config.yaml
num_hidden_layers: 16
hidden_size: 96
num_attention_heads: 3
num_key_value_heads: 1
head_dim: 32
intermediate_size: 384
vocab_size: 1024
hidden_act: "silu"
norm: "rmsnorm"
norm_place: "pre"
norm_eps: 1e-05
positions: "rope"
rope_theta: 10000.0
rope_fraction: 1.0
qk_norm: false
attn_scale: 0.177
bias: "none"
tie_word_embeddings: false
parallel_block: false
init: "trunc"
init_std_qkv: 0.0904
init_std_o: 0.016
init_std_up: 0.0904
init_std_down: 0.00799
optimizer: "soap_variant"
learning_rate: 0.00788
lr_mult_qkv: 0.7
beta1: 0.95
beta2: 0.95
lr_head: 0.00768
max_grad_norm: 2.0
warmup_steps: 200
schedule: "wsd"
decay_fraction: 1.0
decay_shape: "sqrt"
final_lr_fraction: 0.1
batch_tokens: 16384
max_seq_len: 512
doc_mask: false
train_tokens: 102400000
max_steps: 6250
dataset: "wikipedia_en"
Each number is 128 + 24 x the weight over its row's rms, rounded and kept within 0 to 255. Layers, rows and columns count from 0. Numbers have three digits each. The size before them is the row's rms in percent of the matrix's.

# layer 5 attention value, 32x96, rms 0.135, rows 22-31, columns 0-95
102:120104128128125136174175138073150095103111127112116110171106135117095133132142114154165114161113101138168157110105117096147066142124105108111175091141168130143107138130164150121114141172141117144148155137137161127098171114139152121125116092159149136127126127122087112141159118089134153142
087:139165132134146090197096149124100132124116127161134130102134182130092121112132117127145136144148135126167134154098113139110084100159144207155136111128114154173106145137124119120138118135126121146116094111114139110145116159138154130110114104116128117103092068074113132163121111111133145161
103:139118140149127116146153140171087152170132134134120149120127143149146125110152141132124147147125121078119103083163124128174188139112091141151140134083125152147159162142090110122105125181119140095147202139165093109141167120098137130135154138088120124121162126142119128142113116142135129102
098:128132144110135116099098078172131174154111153107111136077115158151149101133144082105132126146125131163163131134161120141152105134125137154157099097164146173137152117122127129134091089135121117097137139097194132118105141124119129120158132118081100168144115103164138143154131136108119087105
087:162126139089127122188158148121123142141092123118125127130105126140134119089074120112149082117143136139103123128119135105122119113105125160128152082112123137113119183164149101138100105130146128117104172105139151081139118164110103137158185137159101091138155120134126094130136114133117063100
093:116137126110161133142119120146104134100098152132133159139174149158145131134143080133112130134157149185089144105107166138157100135119129127092154166177137173127109134121099113104118138096100131099153129119133099124149172143121158111121149098119091114176154162118163134171111099115141141167
097:120138140151092070134133120110113147136141145123128122067140102067145123157147115136114136139173100112122159157144063151121123125108111186104137161169099148137120136107067133130108115141104105128095114091118150132098111123108121147125159102131141095129139149145105157149152146142154134142
097:086131152150163135137116165145115131148107156082151098101157129159144130149131083158140156116121107109118095167106083174125119171154129086130111108117128097088114148097148144132129127126085128072105114152142105142117157164124126129141172132124138139121127104151106080157139130133112105095
101:101121101131118122125163148162137134149115101115122109116181094057125124143115141132146135126126117147140122137165153148100152075116127157137124087178100144175175104120109143161166135106095100115145163139124126158099155157130102098127155119109148106160114106131154164154111111112130106123
097:111120152145137132131179123101149124111133152116097119117147151106125119125108105145097104158135110135098128148122168074122118134109118088134137110044041163168087135103134149135131136113114113161149125110119130130129110124092130126155124114099149141101127138099098117146110088117107095148
# layer 5 attention output (transposed), 96x96, rms 0.222, rows 22-31,54-63,86-95, columns 0-95
102:143170150133111102146122112129120137153130105138083117105112152083129125139108161171120100149167109152167135110140125080110118137135114182138112125099126119126146117112164137152116135172137157160145111129113122131105125082151130111110150169162130118084146140116055143119168131105126167095
077:085123159148121135144150126122136109115131205133134121144081159100118110134128144183119113076122109101138106155118155124126121118060124079156105131118111121148136101150101102160115139107113125114119101093121094124154086119124128075142119113131143106146101152107126145144145166095127146110
101:152104101160113127094112120111111158166168157117123128123130158123111124163165154122123149102155128143167127131131111130110153152130152121155068111102116125124104142132079101155174117169108146144149128145129100146105101149118108080118145123162090187141146114132103119155137078101096140124
096:114118129105122125115130154118127125120104122138114098126122110166128094099086111084110161130113161076152174133120123122107129120084125122123168136108146072131155163122149136141183113152127117165124142147090133160125123102126176102100132131172103156180162139129125121136142122177160128158
086:118095149149130123137124156121101191144137110118121156140126132142114123112117115161137117152192103117140154118118116121101120128149122167115107155119114129135126118113137106099097166148110140116124123145138110128121065084100105147127124153080140153143130181050138168142126133101169162112
093:094102110128131138090100132133106159135165130110118121090107144141111093118116169132102137132155114088147146161102188106124114131137142112094119116100143122127104114159169144150138098141141108120118102089120116116115139131100188097137147113144123065153108120091192121144132167155133148131
103:088105146119105084152134131102134136138086149135117149135123152111124113097152124117163125121122091119160091148087172127149110118146136107138129128110137099139118146132112122104117091133148161162121151091098102125155120083089132143136072117145133104074121171171168093115124152166121119094
095:113113118152137150090119148136107150093074132113122095117147177119109125135110116134089123090134158162161155116140096098116135101092178097147137120131106137123109118145104181101152122158106128134133091130088142146144110156154155094080156106102125114145117140126094125152107163175141135135
094:128117138154098143130112174138133071147123112173125114132129123129093161112123097140117114135120141110148144136085136093129129136148116136079125148170164124098104119188141115129093099111117120117118135183123168156131096105100087140088104118124119137163111140129174119122126150192125112148
081:118115101113097153144096104141141122169142142112113141149102092176075115136140176121092094156156113113121127136108127150093133155150138097177149080127101153103133125163113115131165119110120134122148114092110138123139135131080128112102124102119108119170163137100128118109108141149073148169
093:105096104123109139102148127158116131120146121147107133124149071119113121101130091084111118092137150119112128089147131151100125135138144125098171118138146099152148139081105086070166110144103120088078119145107167157151145127146135141114121128104094126168092116119147113130084102164126125161
106:116144157128132093120117131112117126097147075091131160164131068124125121136202114113124133157083127188104100135148154163130090158101108183095112107157108120129079121144159099114154127136136118134115110151142137148129142143143134178096127139144134144129141122126137110153102141116115139142
092:090114125177123129106160115127111116147089113143163124145132171141112131134105121114120133153145155189138133123109101106102116170173148114175148162123123135137154096129161172126125128143116137145088125104100101131156089124101111187147142134095140129081134134145137161133177152130151145112
087:095103151120117114145125153110078141108102125156146131109112110105131170101139144117123156127119117152157093112138160150126151134129095131150073144110145107096156152116141121120096132083123170159145142112110112165114143132138113141182151107125102120071154137167050139132110101125106118119
100:109151093127136111109116113138118114142090142117173097115147117206122165105148147076104090133102123100120119139169156154138109132139132097148109124116146129127083152133122138100152146094120088151191142127122132151147122146154110167103109104103159137121140124138077134157137127111088128137
114:146162146141103138150137134122147113127116126150118078124139113118110138148098083146144131123122101134115097100140125134123134122119148095153152114157127077130147080104080115125089126136150114092165109148114150121157148136114111146088106105147113189059151105177101168125107145137109151157
091:148129140132128148133131122128154107192118097144119128140147121166103141104126167086128129109104121145127133108105105135142143150120141117141101152117083137076166142172109116147129135109099181056125096136137138125114146104127130155113129156143140164153131065092109108123170147140140170126
110:167098180111168104132149133119135131115117110151122167149141136105167152104163125124151141130112094100193133130141126110116166132156099140086125155171111157140156115139119134152123145114140136143128110143132111159095168130117113096138105120147126121089138137118128147106124103084204099097
109:169103147150150145173125115111096125146165143127120133110180103153139086116113174082146156090109113117115123121097092168106138129132123137148138136119153151142139113106140194133086119118138135155140137106112072093109129118129121175155142116133083125082111133142141130135118109129169116106
099:106136141056151120159137130116113141148127136167107153145140109115080124148118133166116090099110194072155104107130155099123170136107105155147129119170151124133134125135118112104104144124154125101143118133140109123143073122124110152114071115157140126117154155137108100087147119144122105112
100:130137149116150142121070077130099122120137122120166098084110144145125172111160157113107155115092125127131157202154122142147101120118151105101115137135116140126115170164124182143077117131141142095129141138148141133129166176113140086121125119125133141156133115122119108154108164134100130092
104:169133163098121167098115155120152111109147156184136109110138128128138137063125135138144082112146146102134164135143105120128116151128150092139156116127137092167169123122105147128144123143156114115143171126132144161100128094106137104155115098133120141086140170153086162090130102126122151086
099:155077093125111143133121141121153132072089120087103067122181112108171130097135114127119108137110124098103109107123107146122152121112101140122161132133151127145081122060141126112134130128121127159186122115167146119123156134161134177108137131152157123111118146105170135102119136130119116126
095:156148128145129127161131087119150091166157145105127154137156108123154047083117106140122086118092094092090124138112118155100089118137120140113182122111100115141128111109115117125091135136128168120121105131134107135166135083122119135124119082142107096119103123153132138118115099139129168167
089:123132128119151131114152113119140120108116148093125135137095170080138115181157143166122141129137137101143128098141112115159137102109079132136195116160091109114161127090116130143121082115122131105109123128109144112129144145136137098128148108160102133116103067133134077117137058134164109128
087:129106132114140157101105154115143078143120139110110123122153119140143108138138138114125110149109119141137163121138109103127128166194147162092158143107127148143139134114143133096109141156141143187101131166133076120074124143141101133133135145114161151104111151140139195077178101132110112109
101:138158112108133148126116170105125102121172134117129171157139132128147121156111106122121104109137103140098097141149141154120114127128116161173147098193142151140148107096132139117157148152134107100125184153174137131078123154148120158133070092121084103140109136153098097120123130122120149092
100:124107114132058120134098125122148107154147096104159161139094098123085165107093153138110126112136148123113103087146134180141085155140113142103130096153094146107123109099178092108092150128110142094139147122127129111142098130092142163165120155144126124120132141164126117144161142115118162153
095:148146116069103122156112120142120157063135154107165115143134124144152127144182158145114134108124101133140112120183119123145147089145123116149112101127125119139097140131130135138202105147152151138125137133131119134169118096119108101078110131140120137078135169130068119118122123144091144111
104:153139161140114107131107116116124124088135150088129117085140178092201171107171128120109139116143101141149122138167082147165149114095154111110121166142094123152106138133141101118129112093141158145092146172134159146129161112168155106138122153117138129131115125112145159137131160107143148109
# layer 5 MLP up, 384x96, rms 0.257, rows 0-52, columns 0-95
101:157142091140152123148158148110115181163133125108157133130132145126115154178092134089101093148135081141106150127127141145138085171132147107142176142130155132070096129123095166094130145152119161066137110124160103139140137132148119154116145139134128126093106155129104120096130125107160116127
105:138108149126100126089129131126109117090144146105129101085102156126083142149141145127153158131113115157141148124148126113099095120122122112124115142128132131118117171078095109096143107091078122156111112127138121137149141179104164111133122086162149096089118083148122133122192138076100112142
097:131180109125127146099110132121125111150145142142111134122100157130093148162145124135132134120183124121114096143166130120063120141140128085167101149095140132093093157087191134128135108100085176144127140131120088088126126146119110115123107120101105117147142119134109126141121109073171115129
104:134132156105105150140163099103132104117081134132101149131092128114089156143142136147143119109174139120107131125149102159173159132142149125129141111148137099099138118142176104156182148104111133111153129122106087151112115122100174134076138128153095153113164137072142124158106161099138141153
100:111138134092154090103137121144096156136100128082140130098172144125134119158133132140128113163139140127109129124135120129139122111104114114096082132097151133107157081126118120093168142160100110073131132100185138113136094114121132144093086145126157118176125108098134107109118089152103092084
097:106147095139108144124180123135146137123105128131137152144166104133125168119176091115114129116120107097148159118083148165141126152127117130154146098173102097164133110070126148107114140111188126128174108110116091141112103118115151150077132112134096131133115111083144130097125081125127140136
102:139161156092121166148117136093120156148120191115135139176158114156135119139094101107141154076167131106138120152119070110142133133100131046144124138115115165149158122131114128115131126143098166111135161127116146136082149106118128135122121132157132128110118138155145142115110116121092118083
104:161111123139139143200136130169110104111134187113111139158127167123088151111105133111123154114103121198119164150130141151147130096127115130115119146133135170109146136155131108156111123125120154127133119133109157111109115093097111131183132106116121133128115113073170118115140105185138107108
094:102133152133158120133130164112087107123121189136160142151117132104134137142086135106095110116100126127127146151139110153125137129152129128140170127122116133145173168163128169156071144135136139153129110188149112142151106143184153127112146147132099107136123168112129134114115082082077130116
102:127106119145111139135182142140176125126133148128150174133156160138140159109100093133147123134139158108121149102153149109131111156129106142119129103109122141134091142092126140124152165140079162127126155099138172144155186127096103119146128124126157187165111107153128096095132174160160115109
096:075145162136136131140139146113127151150107122114113158123098139134117115132123098146133145142127119115159146142126153111154189168128126152101118119123160135105120144133104122182114128148129141168126082100111137107146120151118189153104158147135105142093097153145071125136176160064139124147
097:130066101131090138177083152166124170149124156113147147137154149075144123126151093115122089102102104140114112121115122124153175104118130108137106116106114133142126123157140118132161115131125123140138170132138127086131166118096160120115139104158121174102103077129152140117153135122100135078
104:117195115112138109079138132130130155153102153081128126129125127138104117122166130099115150120133124129107133128190108156120150135170111084185106114140115100116125119096136097120115179124112121174141153119146146131155095145089126128129125149109117164127145125120098132128165120122102182173
092:123076114137131116155163132113143135181132137167144191097119125149079130135171121123128143110172135101124149148173139121125184112168126119156139119136087137132092132115120124186147138112062135152118112124115099121155125142138116128149114116124102125171112096121126110129110159154144146120
102:085154118161132142117117116168176126143113147134167187125079114091144140144128136131172100133112154117099142118145110130106102162112129083119136145122095151095154146133129128158184151125135144096155191146138105166119139133134181119147107115122118162097158129133134124122137125157141131109
104:085139127119086106076133105111126135149069105135134187132063107134102103118111099156109126135139078096113110130110142119112102123108151105144140106143143112136138136153105111092121112108090142092120129146104138135115131143143178088124144113134142135148129141078168075133124103139121156132
100:139139153117115142141102114095100105138119174153180157114139168097122167143121137075180105124135120143094165136116151123098129137136158142146099140113129142102185117142139129105120154139134140096153096106112132087137148149128126083118151079156113120119154116139108116153115102171139125078
096:121160154149088113085082146153105125122090139126132166126168137096130143119110164134134106090139123087113131117103150158106128091117148134141129132132084169127092128143144126118133137151180146132157170138133127125101184157090166135149121112108106167089120146142156136168135145138095156119
101:125197133106158104148100114154105157152112114148143114126104171112138157130150143093152151071129128139130131124111097135079102134162165111140139133155133096117122092141137131119140107144147167134160132163131133122137112125103106124160163089107104179162120108148094137168150128104141115084
098:132108134124148129131165103146085127123106144126181135137133067080138148122135115133143136113104121114137146073134105141127143153156070144147126149124185104130130118143138144104106102142129128180159127151115125139129128090131114143104160087124086185106096118162112163126135168121137145158
101:111132123109123181115155143176145165156117127113095113105118099136103142119126118131121116148127101123128149087140204138155120097163119130102117135129144142117110122132160085151127091081056131137122132147146132095173148132107120139132107095095101137130148096096157109137158158120143146152
103:131109130146110180103161154132113129091091134148134149159091109128134132137150110102113118097143129117161117132142174114115093117166138154136137138112159142121138148084120086154106140119160122113147159180149136152107166101129119112152130146103147137104157077114073098143136117177111171134
108:158106151137094156176092110136072075091122140123133132150094134122111115126108125131108118130098127143130117107164150123149103130129094137134132144131121126166166140135161182153115098101121146127088149168110156164170129082122105117107112157115114149120083114146139128074126122132117108090
110:109106168119173133093151144160131088136154150133145124125097177145131117108104144093161114145160141112117118168135163169128137094105118093125138091145136112125150105122135143127127124120105126084124111128108098076171107142145165145123158098142078158099090149135141097143159130138091152136
097:118164138131134138178144102141129113140139137122113154106064158148144155105051127137157082157155098124108128128125180111189160124092135144136079121132111107147126099111097141118100127147111129123136138131128138133147108144129113062131107104120116100143118124150152103142159126120102140107
100:127099128185110093118138091129145122119128146096172119126143155121102138105129097163136128102143186105098130129148140072171150087079118147101139120146124115120128130139077087136167122122101155153164147116148132143143100127116109131148161103082092132139131102140157122168137151138146135127
101:120143142139132121076070122114101137126122145084135114085120109144098151166155142140094115108159142128116143120099119126109174135094118111136130154119121164107123142127168144153143151134099119104116124092127165090196175144115101123099147109136104152119097141174117122120157109137113135078
111:154099147129151121084128173183134127122135134095111159144108108096109148132129113157134111123168181107141155043115147100138144155167134160134137137119135107132108169134162135126153108136163129172118102140156108108113154115127119159105083123106148133106093109140113126148138109114150119103
100:144160111122101153124115143168143155133147106131159130107110106096127136097173122109093122169148101164148115178120136135155114112158119139180142184104130127170132090166145137151129124119116165142149115141130141124131120113123137150091172111122119072079096110142120099130142159158103138154
099:101108126106118126141106161149127094101098136091152122141133119160126143113141104098107121140137165128157145153153153125134151109062112127125154193092124145143153138178077104091134129112142193109108122129144140130100099099098160148121150160155088113133131102129150141125128121158103130144
090:130168145117129114147118145128143141105149119136142161093114165122161117164108133102130086120122132132107147090105131143095152114124160124133161169152150113094127122188144111135124094111144169134137102119117154137082178104105128096136126114138114163098137182084131096128094130152172158101
092:112131122093100154138106165144134087143107106168142113144099110208106116103098082154106144178116104091124144133103152112142129115128112107101160132098083125120135138137102143121129149119088145140117114135106127123105105119127161136104150089169138132117100115111141110130150166091100081118
107:144159092117131153094122172130108179198140145111160154120143130120126122133134112082160106107147127134099119078133091095100104159139089140122134140119145102083142121102114107113121127117101137116152145124118092088104140129109152119095133138115092161088131148101133136099083125151118167121
106:146118101101128108141125089116116131148121114125159166141124145109112132145079140105126117093121126165108130122112105131169131156149134147096085133159097169120140096150159146126105136173129144159133131160127140151181084144140098107143172119101171084149107118148106110145111084086154148106
113:158166119108093173151079144159104147175136153165149106161135122109156161117144090126106128128147105109145150131155091106151119112120132104159102133128112124132091159130169091130112133128110107138151133131098081128137154095139125129119114103093115142113100107154138116087123110143065124083
103:087098145132149091150138139133151103133126147131149121127127130168173146151122102095110112128164156112111080146122081119087197133129116159132103146110164117151160164163139111121122093092090164133100118145124104122143151137120135176125177149121118097139112123132104122117134172141120108105
107:112167124104132109142143154124136116142131115136167144128111151130072122087115182112111137146136150091120113125158148154102134127119142147147118143115125090145101137172110121126115098144137135139160131123154167096090117101116129136154114159138121099137131086130059117116148167058111171158
116:138141079088177133070144156086119153146138158079164092154150137122109125113128168126142127105151140132126111109159109138117104126163115132160114116173127163129134179089142150134126159138169129126133133133150138105118146166151112160135172120095131144151101138145148107109120108083135108136
094:103131091134149132121100109187079160169110168107150136105130101163144123125124149133119083069129130111109098136153119113135100149128128136118131153113092164152120127155165134107102133119145097124175117125132118134095094128146199111137134120133159172130147119127119129126149106141104181120
105:105117139098118138149097105152127106111101153129111155126107111105123159171131123128083146124130122161119174138123117106129120123157116148125181095109102156159090119133106148136161110156158179160093101168105126110146166115156088122107112155109115078164119112169147162132112149153128126109
101:153185133150114156148106130119109136156124080139125136172095159137112154140098120177115110124135162125118125141127136121101144113139123106108109154139110150125150134122145172098076096131117159151138100146119100153161119151133107146163098161076136151133120063107124124148181105109136100130
092:110126091159177139093137138126134143142116136141138074151103132099131156139148075085089113129115147118134094090143122125133126121131136151144111157089150115115092088124135141166106106139129141114108087113115158134134131117112118130097093079125090166103091138088146127185137110153094128109
090:118105122125161118151120124136124126141123102145137128105080130103128133114133086119088146112172146092139183080124127128162165139187132108149124159139140091118114099111184109151137149114123095145124103112099087154109098107151173134129147085149114115105098137121114108115165128078130124131
103:153162124114130070168091119146139133128090121105124150148151155098132114117099146127154069152119121166078139147135102127134122136085121131125107130088119107131141134144105126156127132150199147123138110155167153134112137112113131132106155146125123091147174169143128123125075138173100115123
107:114155093135144124072115124138133148142090130125135111107140151121154148111173072129147124134147136110171105111124092133103129153143091131150121134099120139130077100136132088191143149145139149176169126102084117124102110137107138138118137125143128161090122123159095129134115124114082178100
097:088090120124136112107130150164127143167133099114158158146100098136120144125107065085132109121123120089155157109145166142099130157099153106152092136132192116100135136148119100089111122154106130172100142135118121142120133126131112126106131104153136174089151135138134071135156153115100130129
097:147154124132107088133139098116120136096092159111127141101097147112149124139142131190101115091189115133126107104124110079103146108146147126172115145095110124139108087139133125148141108130166148176106175135145162090128100104122120122097147111135115117136117122110101133162086149085103145150
099:084141131114097137149144116141113105149108131128123143154091134130117128130139107141074104131127110114131172143093121076125122123118140081112115120130137085103161118131147095084116081142103122145147129163158152155142153109086127074124158068125138113142108187128148144153124109137100165134
100:119127201110128160152146140154201156126127140102100134142113124155098132127127112147134151143151123163081136148110184125138158104122137148127134119091135171106148094108127130134145091120113130111096128160118089138133156149139110116130096092091142115146109135111146129149184132095106145159
098:154077111151121148110117123142139149054120143112147105139165119118122126137118139126155136135149104149105102172144162120106123158156115179113136153116147114185130101079105138093127112131113127159145104099119163103113161090105104137100167148151152157135093112141125118137155168141147113115
100:086131090124086102132112082137085129166126081139114154113122143092126110186118127156123104145180137150161129143164153112119133108126119152171129140138133135107121140143126082131116146121082101120137099146083136136080164125137163084138140142141098125102115127114134093117153107154112148122
096:164152123112140118097165122071077137156127134096159127113084081160115124170141122119131169132144143122133172139103130112104114121114120095089140154107111133080113130102097123105133143112091108133139116121119116123110137167133144132087112128161103121120071160118132144098133080151151158108
084:086129135120144118113131048169110148126123102111142110139109098089118167119141131137108144122113132124119155130150127124141098139108105106102146137169136123099125172151138167165064168137081135119135104101094108092150123154112144133154145102134144141109092108099146085139145155126098144143
# layer 5 MLP down (transposed), 384x96, rms 0.198, rows 0-51, columns 0-95
099:174178127170148144111164150105102108143159135208124129151152119112168100125102125105115107086126120127127105149102126116122124161112079149110141148116109117098126102099118127104115163120090096121100118110175090139102118125134109115119114164147147084133112161117123162114140119143130159118
097:158137125125132133100122146085141137086108121100081209143097141144146147103137116103096133135086133119146138179089120126140141114103167116110150139100128164147155181172117136147109145132096122164103148160125123103125153134142111137137138105149119119161128138136098139113148119157113100076
104:125118115148121137124159136109157151109129102136146146152156167126155148065151142121122109153107091176145140128106102165116177145126124116118092126130130138133140099128113128112125139112132081114141127099169116156107080108155095113157147097147168141124172106137152167097134147200129134126
103:152150138152160119145142091097147141121123099099129132138146093117125129130130147147124070160129137142124124166144090141119145108137176112110118100129120126104089118077150120139126096098191137129197131153125142128123163063161171123140148105161126144124119115108104099122109111150149110133
095:150131150151079152134094172122100105147114161131149132172140090146124090136152114133143113153125133066131131149090157113132157095159149125122115123161121134136150150134098139097132155171125098113165120125128114147129152108104123120124136139105051160124144110131155135111127092149133135069
096:182122165109155157135124096104109128100156145140131135144144169165103157138100113111115113103139175145143141169132104110134160134090132110107127129115088107203110136153139156126109098128124138118091083153124146103121131150126101115172126145159126119131134150088131074129104154137140097136
102:120100086081124104127116102138114109123133083111125104136106107127106115121133111117147164140132107124155105135127155141094120131158139156108159108090140113128155119091153113173133182108138131093147102133165158080129138098131139143167066155140150098122183109131133142144106157097153097115
109:131150120091140149117159128120117118085129120131118087141157143158141123086095159096089141098112094153129155153149143138097125182162142145130099108117149174110155145118168132159104117136153147108119155096144135089071137135133126134137117174118091149142125156084119133136099133118168157148
096:186155146121094127130146131071115125113148121154128152140136154139114167137155116149153117123155174115145148117106145120134076126120135144124105146125100163102151138111166137118158098107151111158142104093175117158085094107149066093138109109150159136152127119143107119113145103145140095100
095:120131116135125096118091152097108144161145109088146102101117100119103130129156115111100126108126143108098096115125090135175139146106130154139104146167129126155155141168122127120124126128122138103157107107110114142121081137140136160065108109135135083119159201082116110135158092115104088123
091:139137079128126116124127128141165115101121128156114126097155109154140130080113129181126091141135118160099166120144116125093141125120142146154155102120072148133142133118144123131059130073124075153153134107131136130070109146127122125137142154140144119144178109123162104108125080154114119104
100:106133146111120135081129102135092151111122161116134093103144101119115136144133158124144146090127126116165146135170132143140117141104126188109155133106150128113135098180123148153088126126115128129107133113116145063159168139141103120112077149101114120157094142127185108129098133097175156123
113:102119115067133160116139125112136123136140110092136101124139111096101112153114154099095118134109094124096103121141107138103134146142098140142137171122130076130127094088069106156133143093157137151130147143092176138163136126119121093137160141116102166148142150138085144105157108117084136091
093:113188149111125120128106114148143139040138125127154119149156134075150120122106131100126104139104089156163137115093130144124086099143166125114095139144132078138150093138145098117135127145168158109131151087134139140112130161144123090107130099165152120088143138148132132151146106130120130154
109:184114150106131140142118114113149125152135158143084079113125107093105116106111171128111208136125160110123127118118168121114115153115180120134125110141127134150092135115132136116157095105158114070121086101118171101097113104095116119139091134157146107127121144146129122153098128145135140150
117:089144126110129116117095140149110072127127105071137077135142122132137173117145124119124148152117118138153115087112142130160155138154137151137120159128123089117071090121113103124079156127083117134079104086140127106155147104146084145134126134142093149132121139163112123127094139112112102169
098:070116130139149105139119136175084110163152094145116118079138110104106114149145152149139161136141130140145166152130100117146162127135126138104115090106116134111112154161176087146160121150133139108104142150145145099159085146141119102110128118143125107106096130170123186108139124127124070131
096:145092151145111113140181096160130153124140123142113143118098148134130135100097129127103142163127113154154161142109136116147058104107140119148124100137133134129141120102139164102186109156107097122101133083119134140105107144147103115187172168130088146161133135130129083143135135097162139112
103:139110175149138154166146122130148148121136097114109135145094137172113146086095141118119120143143105140159096139166094138127106113085119131122146147115134107117124153154092160087085138140128124079124120080198097159118101094142121110156110146142119115090124140122134131110088123146129153169
113:165172119128093168135143123162113122135119110109083118168140136120077123113151080104097082141127152096136118116136106107132143183120130096105148148115140141150151137133102121121151096147114055125121127139144142121069160097117121147118101150160116131129150103142160108100146111130109116158
098:114131119110125125092134142130116118148200145168155145135133091154136121170154159128087122137106118081091134140140153161119125152149138196124100135094137146115135102161123128179096114156079107145158151150144119132133112116132099152148143145151147117147148147108119105144150176127140093139
087:133131173141121152103110091132119158120119202147114063085135114113097117115084153148133179131138107140151141127143108136115132135088088104096140114111122114141109150100127103124097109083130120104120145126133137117122117108141133155070137142142117116152124129115096185149134135105117176152
099:128110133092145136120159184131157137089103139134126130108126136116123094148157066147079127130130125088150123143105106163112163141160138133137085162134167112149130130124140119131155106152105104120134150122136142137057159128151124144140164129103104131161089119143088116174116157113149138090
108:110114130118149142123080132117140124143080142111089126094100130124131104142142131142124121199087136150106129102087140132126126183129160120110150102109145100094088126115161121109112140111145122054151136122174118152132144118133150129123132092121144124155088168145104168097143148105106107112
096:108150117141151133080160154126142138140150133090171150125177120106117105121121117082114147111084137078096117094163104167112136133190140096106145139132157118147120159138130092141147107132104124164141081132071110106091128122156148144101133097147124122150145096106130117118125136146130144108
079:132085104119145124131116141129157112107127105081097109168153134086129091126142116158084115172178091170115109100115142145113111127118126127100097168121109093119115159131149143141085151134142112107139087142089094105142139139148147132150119186136148116127094141104127136136132120182114159146
099:119114102136126115106118146144144143125141067157114085130131125120171100118168082171161135137124139161103108156141153121148174160095165109152104123106129128124090119096137146105122122148132090115110127081116128100122099111139141075131143133143128146100149082149195147096116130125124123135
113:146118137111119111090157146118111137143155086157117140142135137095175174147174112174133121125152155154095128091118168144112133093112130147104083121156150113169091123146134151112136107119138139185141094121157123072100147109140133126128099141132128113095131129082150142155091147102113126124
096:157109165186100123122137162116173171094127119135150099169141144126116097170112150122163183108112113145158101090102131105087109111124157112119148123116121112130104108135103118136118133142160101097179140112109131127151147129146120119124115125139148111156161121159075117131096140113173135098
099:107128117179108133145118151131156124140149127165076119124138126139145123130101131099108141098105121129114134098078129155143124163163171147123154089099133153108134132129127140163129130116101067142130137132081107163181088171131134166149109109099174167123161139153154108142150140110127136130
103:111139156127122119117125108117158106142137129121124120133098065116135117079125149118112148147132089112156132114146118140116122117119128169125125138158120137142120127090080101089095149172108129071084118132140126141134129159165108194141156189102120158148139090120162143118134099111088125138
091:115157104144107136111157100095174150108151143177095131138097124135123113113137187078156136112154152153141129168134123127129156097175179142102094092134130116110145140132121105107113119122136115141164095159100159138113080117135117126125125142138135153156170152152161144108138116085112150146
112:083139150152107148078158155125099160148120114152101154144164116132109128181128140125139152080129099158110083117149110139110119138113146155155084114124126102133097123154103137130118139099166094158134125109131105102083096130092155106098128110124094114126143089157128093119128094164159124139
102:126111138101132091082123096101138090107105151118114136160132091161125127120141159119160156129154158117111097131142132178147136105147120139100143117142124097111126138129089106113168135122089120138162102126114157176108068103126167097062104146155130132121145112110123124143102161151144154154
114:128165136094131131116109114165099137126106186077104102075166134135127141149100111155099107136121089133142123127172091128112134108143127111112117136131108114120122207132116077116122090121111118128124107154120133131100153074152143114073125109117147131125097121133096153139169144126114124119
106:107105104125139134131110138147103110124123140130112142121129137104113166076152145156074124150097107132105145157117142099105124157147142122129142107173158161066088094119134115128141126140164074108147143138143149100097145128130136061133124140162143132136116150102121077120094122146170092147
104:131144147118109139147122137106118117133105081111146130104105163089135118107123082126148122169146117186120156132124148113143142137144132103083141158184125110135127128142104120096154105138155113134110113143110141164148159161096152067130127149169147135103119137153168134152081087171126133159
110:110140121097110139160150123123140120127108130063163108150152155137104130124131134150142093144135115122102098127203162121083097154132145150133127108130101127117146136133141132194139163117146155140139093179161172117087134143124091100133156119079136133113099113125133145121113115153102140103
092:167120152108105121127109085125119111138147175103127109135140137128101117085105138101112168146170099115136157130148161122102127134126138143158101105130174145102113102108092104127158140139101103125090144103147151131093124106110174129186125128071116123125141120155146109161127158144145189142
096:150146122156081109103093140142148168077149129123139135120132145100130173151137110131115137123143132128068112113157111148150149133134119077154113118137116114155113107116134145142146137128124093157120171141132068087101150127128111135108141139167105105094152177085075134150141133102139125165
093:133111136104130143122121103113124168141118137099164135089118157132135103152151155119125115196124124126097140146075128130089151145172126120182109134101130111095135096121128090121164125115138115143122126111101145190097132139159124144123121149108171122098150148154075164103112144124127161170
088:080128166126109193125132138159161162130107137158113184149138098099143098115149147124162148104131116116175124164118126130161100082121136136143136126155128125148145145167119170113131145132129132133131119143180105126116115128086108117172167141140140107151149130138171125087090161117124113142
093:127170125128140147096098133134139177116132134121137165156114118136171124158145149145137147141150105126102130130113104136108119151134169147133118112136107150156130189127080148139087154114164124127102090110137134148110117135141109092160111177118079127162160121140155123098108115157102061093
087:100118097102129118076172157106143134145119152151114110058102118114154169124165126135120169144126108126150143126124122136122121138135094151159126074153158108119141057132163122114153097124112144125143155105107131086151126132147097149110125121129145146125074147126110129157129149086139117094
097:200129147125116109136121096157092120143125164129118109071139142123096104115130111139098107145146158156167121114120063095129120131116115131163113135139115099137160135152168110144139089142133130087174122109107100148095135117138126170154133125133131165146100149135108143154162127107124123186
095:137136120151112116137105169120132128103172153153099145117155126122139117151149178160127132088145152158131089111111147094146101104125134114157155150159154117155116110101166129175158091117111120144080125144119136131144134103111114133157142129086094125165088116140097166110092179142104131164
098:148152075152149157133149114097102135122123163126121125137139124132134131165114157163120071161128138084133078100105109126095119129108127112113134117079136144178119068116131138134170154109160130091114141149109158111181151165132119158132123138108141128118130140166132142080110153133105115109
102:152198125140164098150124157156152100118168165098146086141115151117107131118135153119132117164104141145126129133134117146093142141106105153158098156110160099135160096160115126138084183151136105086123107094146147103166130174145160149160132151116132119136154113144132107132120146138108112150
099:074139102133131100131121145181130125121136118106099131114135125161131107138135140130079082101138120121122153161106129154129170139106141135134136114131123161072123101119169080154127111143115130149164181132135140156172147115148146156109116126127117098123093143111121114067094164123174105143
092:146154156106093124160123176119080183130107120110153160127158147154088124132104135123134154163123154110102131130117124131141169138101131107120141141114137136075154163193160110077135091112147143117107125125170161136108109129153160106121090152109144140110125130132128120140151081115096120137
103:146148124155117111096115131171098134083153127082124130069109118151109140102125108150112155144118104171142129084099114145095146128117111097111120138099111117108129144115101165108090156114109158111116149132131125157123111075119161117164147183160078094132128099132129138154119099132145157129
095:126130144120079130154118170127105166175120141148095157128127122119122136095103138144146181134128102119107088123122140134131119177125126138128126116167119142067143114132176114094137114093124106184120122139114119135094108115137138108140135153137127128120166089121124172071124146138190151140